config.yaml
num_attention_heads: 2
num_key_value_heads: 1
vocab_size: 2048
norm_place: "pre"
positions: "rope"
attn_scale: 0.0884
extras: ["capped logits"]
init_std_up: 0.0195
lr_head: 0.0146
schedule: "wsd"
decay_fraction: 0.603
final_lr_fraction: 0.1
doc_mask: false
Each number is 128 + 32 x the weight over its row's rms, rounded and kept within 0 to 255. Layers, rows and columns count from 0. Numbers have three digits each. The size before them is the row's rms in percent of the matrix's.

# layer 8 MLP down (transposed), 1024x256, rms 0.177, rows 92-117, columns 128-255
116:182092102146109143131105121108131136174046116137137117055150092135114164127129196118170119110130132155102138133130101091077128136102093141116089103144133104103162077163060163129078170162123144107186133174137098107125098093179203109118134110146133147170136136082220071081098103143133128161187150124131124154138152122190103061157217084156131118155099083108141114118109154102147053096157
102:141111141084176162190135113117160060162215176136073123152122106148112146177129100080097071117124135187145125140166106102130115100139180129142159060148164159084130149136171133105134134109182095133099092075144194201190092148143111126095098148181097158116082138153079170153157143115188115152121131125159108144125125073162157125104070129142130107125115080144143114124116121123215134135151
095:130058146117169139119160048126120151120179117107133096108168119113142112156025128102130147164121081098166140140123104068133147169140108144133056134127091095106135143101140117183110123169132085098142135160082122176092093044097084132162090155135086094175138105105150171219090100115158162208121095123117064140149150111114116105083112104124092102121159126138150149083140102121157105128119
096:159147121029111089157104103148131126103096101141154125084116141144138160156146129131084144112128181161149156113136171124066120131130157107126158121128166165131115134143121056141133092149162112137155129116157167152119148082118122108070122139078128107132108202096116110081112157136145132124191117120135161115095129105139106122073119110124137143112167147141042128118123105118098183147137
103:154128142085131186151080122113132114161130110173154110111103058141178158147148131140116143216122097095153124096160095158136053120092095101117144180172095141170119169156041173137138065062149151090162166088169144144070151163100127112148138109171090168124133111118100140165151110123144171060150134102132203146091165071118109083141127120162145142123088124141148159155127130196096087107104
101:141080118139046132063129113121121159169101165181140070147085160140101108123103102131173190114177123190086202163142152127149076134169099197119144158014118138108136159123103104132141161148148155117082121065130094134129099096143183085121125128150113097121053107143126155126080146115167132180120165118116166127187071145181147125114114080119134178137172137104153096183123164179156111103084
104:161069109125110132084130113132122109129168053127165103144131120110087180133146131033175073099126057131145160090129105170113154134115175079097250130141089165118138110131130099149180126143162157105154157173118171104147123129147121149107134138105235103097158137105126136185145085112105162096086056126095113181119099176085170121136126127100141163129144110174162202089091139141170090118154
113:127144111128167124107129128123137172180122106125114106093137133114165100102107064111153085110122134108120110130138106057136103182140089068090128127133086098127176182085143085156149167148126120120197085171140144134145170177094140151161104159106144151090146170138152111123172101208147125117124139096126178101087114104164214131150159150117139079070147155139101111130140099101182180128081
088:117049135080122139127161111092139104188122116109116146123145109167120082174147145107084139136140088122086109126165128129111083070149119160160128081122105118134148150090188184138138144094153147171099086168077141123166128146133137139130131162139109101099170113124095148088144142130134144154147104128113128120150113102128096059113067081117075110124134114085088166103131081104108166144125
099:108106124130165077105142110098071121125126119105127164134180100107160109121134112141087042120126138125116142141152170118086098096123174119101123163135077141115150157123104171098117063153143128081087079172086133040112201134169114119131117176106127125120122122104111103102136147119129138139129141099117159114167166118176175146127186096126139176084123150126139111123103078159142106069168
105:078101148165142104133190172116101105121117139120137217103123118155122132155092121079167104109110136118157120151110096136130163120089159080132183135159065142169131111125092130073101145153160114161113172072060142138165103060159123100133138068152122152184106106131106125114110105105115139143168102075138112197130113166125199136112158156094131117162132118161077166101164124158068142158149
104:126151113036151051111101132168122082106106135125133105098107130132149132119106103093118166118145099183137124139124075127092205111123138077124148109086092167120164175103100095153138149129125119156172124073166077158112107127205108167152122169065120106165131135177130130157156169109120168166096144153136136134143124116099114094159128144123082103138123134162124139115123172092159159091172
103:182110145040182068128092087129149151127152165151154143067155192112064125159108154186098200163148217151135099109160104112120143093118137143119097069127149114094065079118144149129128076128129122151130114071067159170113104124089121166133150143125139115120143100072129120147147145154151132144135087159140164129142071138171122110133105122113119104099098028188176119094088168117125140076146
116:150110148137164050162181154063153129136173122130137065134162164100141177097149115150176122133096123129153148128153183243133096180159106109110161131099105108125110062111179152113077094136146160141105171136136175119170143143186117112098129109109163110152112156197076126093176190101141156139141140100133152116081138150174146120083134118091162134098095168105136156122107111115155114097122
096:137112141132143146114133129095118112087109102172137153082089142065153138115129095154147137193169152087193157117165113105147109076117118071159132068079095106169110173155126099154135181173188174180100100097088169111120130129112149134124148173082120108153128128169169151113112154161139117192122149139172106022106161152088077202119082135117153159113088106033143132117152121124147123134161
091:102087102171103103181123160159175124113086099190096139140098111099096092128093179106151136109125139162130064156117150127107114125169093072102136117128123119137085140161080111090123140093138110115159097139168178113143103094176131129161122102059141094102164115140105117123124093132090176138106119190090150180081204166126125163063099188102067142129119098159173120086101143101133148074096
096:110121104157170084057129172162148066081085097104122140151153118150144141122121199173137134134133095139138173133115182126149128130128104178148154148170110093140119139106085117120169123114127114119099137140100163161130054137135132152081183122158094156130143110128160162131133155156099110118158175149112113139095118113098103118107180159114135108105125167141134163131125207122150075170142
104:108160142077116194132104150154132167145122106184147144156129132140136111135132107147146121129189137127095198119070167132184146115111144147088100151113148112175155137178153201184153114089176123113116075083161128106148124161138166113120123132115126082125104130091104094142136160118146133176131068161076121106142124140148183066064137153096105147122152133157147110117124087122077154120145
100:147149133142137172094119136090142152103140174099102082124080168150124127144037083112128118179092161131097103178124086118128103082166114130077072057183123139114064134141109179097102184144133152096106151150060115119182072037146141111112166168110102131067170128078145171115060173191145121100189108143135149126148097087109116164191090130113188122162117121097149115078111098125134122133125
096:111138082138161144154095151134086112131152148143143097160096104164130118093081133112116083142104164126120214149116118110179123082117122142157154104144156084158071179171113176135107161108097160112134125116120129127074145180059123181046152090124147164105167089136090104127135110076083061087111094101154163105135088110159085206150100133148144136121127132064117152144157120152082145120159
108:128118096145118035104184125100176125184164186114154082157131169149137149112115114094114084101150124181119175137118105122079176131146124154138092097156088109139100135095088115152202125136119114144160106116203184124103217086156134079109081113164122147174063138113120152079113110149143129128104122099178068176100117077061127125109091185094173088116121142139163151123132108147144123159173
110:139091106077132136114109096129093055109109088104127066068139137155143128109187140141158141124115173179100111093155131141171086122107125091056121138162139111118161128165146117109090094120132149151135142134148119156106128091137095074089127170120102127162167149166106101158144116134083068158080125119114170107165135134152155125109084159135180113124120083106080111152136145172211177083124
097:108097130120130142072149120148116105144106103114146081184148119092113105137134134182167114152141152100155133176069143161140153087135179095148143175159182156097134150175141103147162147101153140149160110179107141129062159162105087134112087086135155131149178086197062121119143175171135091096127101098150140117131154158181127120134135164150096071094152104130087137092117159120117144144165
116:156082058168148155184098144175168156180106182079173150166115137094161125129112147140054141148141113100135195073094084135092130108097158139176130120103059113116097153158142096174152106065154191113138098102111113171166155139131131141153133113180136144128145134109133138143156137100160143145171140224123076124107133099152096100138085094129159099140102125105043144169191107145078127100060
095:111085171081099134128197122130101100123118165142159171109153133123158137111109071119171148113082181131072178169159128129108122107124087173082073080161098132155093152118102148129145102181163155134173136131102099121122096140123086182164084151122116143167136142153122146090137185135108137167072092138114113171116137136126177124153080119156126123088145086162081109095124119162137156144077
094:109169147107101142054095195167108153088116129154151083102098083116149120089143107115107143142070174148098157167134154141200119113107130100123150140109109169179125177181113129134148103144147110099059100093080127123070133142113098157114110137145160115187091137112118073131112101165118143136152152133137117125087114114112173180123119111138150105117075152122157107146154113162120137121101
# layer 8 MLP up, 1024x256, rms 0.176, rows 93-117, columns 128-255
099:124097087173076103102095077182139177147118132135130073117163131087140138131129077129146090170138113176158120139129138114165104166175067117172146145076106088144151132101203144109135127119164155113048077126127133147135154086098113114119063131070120068133168128120090169139070179092127141156149134127171179125101097095141102128067167115109161147156096106158144165120156089092144129177122
097:109123156130116154135129137063105115156098129180126116110114088128127102084106150176146142153124147111069100100106153145096128067104143055164151152178150135117142175110149115092128098099131207137117105126165186084157162170149110117130150091127117129056173075161140107163139142146072165079120078160084140096111092098127122183190087137059164138123147162151086136131135110135207087126124
096:128123054136193150139132122096111164159109091143179166147122173122087126109069058112151078101136162124135107166120077153136154114127074153114124131131119048123153105208119158139215133159125096126095154093133197134139104128170164138146132112132136096164132125187153089156156083111120100122122077130124144083149110125149082163097138146118158154134147105164101125105117095106171133091168
112:138155097088099146112128138134127147119166070076102101101150160090098111201152158129144092121083120124179136107128082167115085154144101132119119161158120105146109174144130147112150165125097170120120133127170157130084161038136167093104119136062160115121106112144168150078116151125164192065082121157165121162170158111172094118090114149136157077158160138151105175126117134058159060148202
104:089098163167179078175145134159128179180104154193116086155161146072120072130131203196123191100087121128182107084099134125097185186074073146130158099179166141146118177094130086116163102109106185138103175166124148135096091120141139110131140155170135114146063115156135195167182125091095124112149082119088178196091155142091129116138130132155094093162086130085096136134127122126117152155140
100:081170124123140124132119124125132169083151148153123155146072147164143133160190069096162132102093163075107062162128123158067122087139107089169113159140125144146160137073163182081115126150145132109147142138135125086093083164173129186135096101104137161158150128188108111136094154097118126197115132170144049134131076122114121173085118156168154125134143076093154136096104117153153111123142
102:123114123113198109114091077185104199136114143117118161071143118131146132106180126079152070131166144172115084159119116150114133077121133129108167153089139118169144102121107102151100195155100066137075086132151121137099143161113146131129134055098060100103142100124147146113216126169086096072114066098138171148071116162168134119162125188124151159152150160091145113106115109111137139076107
100:128095124143154093105167160116152101132084193125114196112191071100109141136133209141110137116142191154145099101126074113152117082111092123059146122137158105138125091075116139151154116172141132052166145106187155143156138132150121104103137085073103087121145186138122076173128134080143171135104091104218109126136106074133155124123173135138114094115156089154130197129136145122156109112091
098:155136141079132061139123123203197123136055162144153136134091151119141073115154158102152129102131097145151131101158166157105161145135136114134139071127059120075099098101137100132090132194112175146131144093061135187140156177105140178152109142130091121167105110087098122173135122127162126091077107060145209150113131150110092078115165091096118157107149110104073198153134185104165122176106
104:127154116170173135167068162149153138112154172144084125162175096147142119099102097194090138101138126107136178107144138098155117197126098142121159150145092090138120093046144148112100100091098087141200071095157129120168135083121149129058128102182137118122131175133045107156087072091110119143124097112151130148156166172096111098124145095164161153116131109128111126132144132092133095169075
103:177125135114182143121073141143120173085126125127133136175092150197117112107172115168098138132170100110131091186069109088144104179140118180066123145111072111142150124192186115135154176117069119098145181121125159091083133045114092168117118109224107080126126094132108147122075146151147161157132116126087160159106095131156132160151149111091081135199143167114131068090106111164099174134147
098:128129125157115144162095086069159132109095099128151136104138142159131183081056108120126167162106102124107174080194082110061156086107135161110164108182093150073148139202126123106110150184121135107079133092178072125146116152112097185145170123140139144133176121111145088158094110144104127169122122191104085125120117122133075124094112126111096078106157107102156134126055114166204101076103
110:127115116178135136072180218108130146125074099137201096073091167130122113074152150120145172125150117082141139101096120193171097139171154105155113124084085102133141179116126125119187176126140174155168114160147117120142154101096093132139156149095172093106120167134101148134175193086193098171119123181108118139150138089170092047102158150159126151142082138108099149131116101097121170140125
099:124173138130158137149074126114105135121139168124132118120161129135123158127130127112122140162131157128106091135116073132060174126169175166096125111161108123203182118088112136082200154090156151101137222146099085155093172162130175131111121150014151115170058105156167113109142095094128169088121144134054132133128188094105168107182120130068188131180116121145060089193078149093097194159135
096:063133200059151136120132116111066087159167144137148093129118155129113101104102130163088165121156109157136128142109174135113115092154180091117126191089108127150182110130153186161091084192126140143156118116109131140086188148060163182139139145143143140182116097093055137118143132114121153091080152129164130111140133093107168082192161113129161173140205108120097133136181196068133072085129
104:114141133139104088056154149158160120189116105186120103063127152068178126108110156177114102100172089146135154146094152136116084141133130156148159149152171081125137203169108136109137141105061089087221178093152093074099155135131127135151083132179069145099105075127215132125187202147050122163099131143142101127109155155111147118132153130141098117165093075149158132137072190187129103109136
102:114070152057183136156065133124133112091109129121142067130185145096099142184154182148203187118078128121113109134068142148134180149125151092100195053160165141057115135127096141143162167125150095162132108094112061131115117143167124112154170186137180117124133091085140118167150141129113201130113140086139152100125143095078164108137143134093096106114103172129132165176113139090062132114099
103:126145117181168086190071111132178129084099143158195118114061053109089103102196142103135134122159142100081149163159129125072148137105149170123151104167085094161115130162133162136151115153191117184168092082137113145112103144142138135154110172144145160083148191141118122156143145111084118086121193164140097143134158160143055139108151111111024146133110163080056175129100102120130090147126
098:161138133133101124125123172154124091092117123120093156136131033117240081156117130135155161096125112102130076059115068126075159174129159104142132152094084162074186140198138085132136039114089157089206178134164078172154117160172133078120100127150151073131102136164138098122118049180191157149101129106089089087131131149079141100175124110119116124123152149139122139120125096122085145115164
107:136218095149108117158118151105179138145164133112159178128108142111129141129090140136110113150169150096100107168126115154132138126130138117119098127103182118073139149132084091162166073114090139106102079130151180121144063061184137159159193091121071074114139191126079128148129143150151093133132147199133142124099090056106131149076131114127113153164097115155092108127126123103134180113117
097:114135129142127134103124117139160095141137062111080143107076092108144105122140134080152102158169140103065080188145098117123101144096122136082145157136143166128138179123129156139153100145178100121115154142150115126120106170130102072088147171115059101130176195094142130146107149065127087110090096167165101101146112137095116123133059150150133099131071146093151118115170163145111188071083
104:130147104170116088089069110095145168150125134083161159107146127084135133064106106094116083144128143089176126083197108183114159142158090106126173119161127113121118111177116050096157106132153175118123118148105159136149118118062205174125131157066154181168081124175123130155096109124109123179125169137093129159104081129102134148105163123114171078161098126073163156068094154149166106143118
104:130123148157085075151091106086103177115092165176176133106107160098163135169112112123142133105154122087169159094165106150089160157086167080111145122119164091114100146076121121168130114086110133129129069109136102103148182130161120163165133121133111131111129114107101159207127119125196112140108090153136071113101101086088099089094143206135174098103107191139132125111126090201112069072044
100:120122077135155183162092082157151154127141107124114096058128104172103137128220171156124142108100108064129100134098152104118138150117135182148116175098096095149135088160104138134177123102106175163045073175145072138132169169146164142127163093097107185163129106101148053119099148076155098158165126093097139149093029118109147105143185101159118108075092113114127098145179085138098063152153
096:140196145105066115100146117158103128133165109156100103192133057164164095090180150158163054090134137101109099121063134138087157164154178146132128131172116136081111126154123179079102126035170170137133120172058115092190092111128140188119107162119142126135079121126137147181112157114097120118107125101076074136115136127098104173090116069083079103161145200160097131109108115118069110205128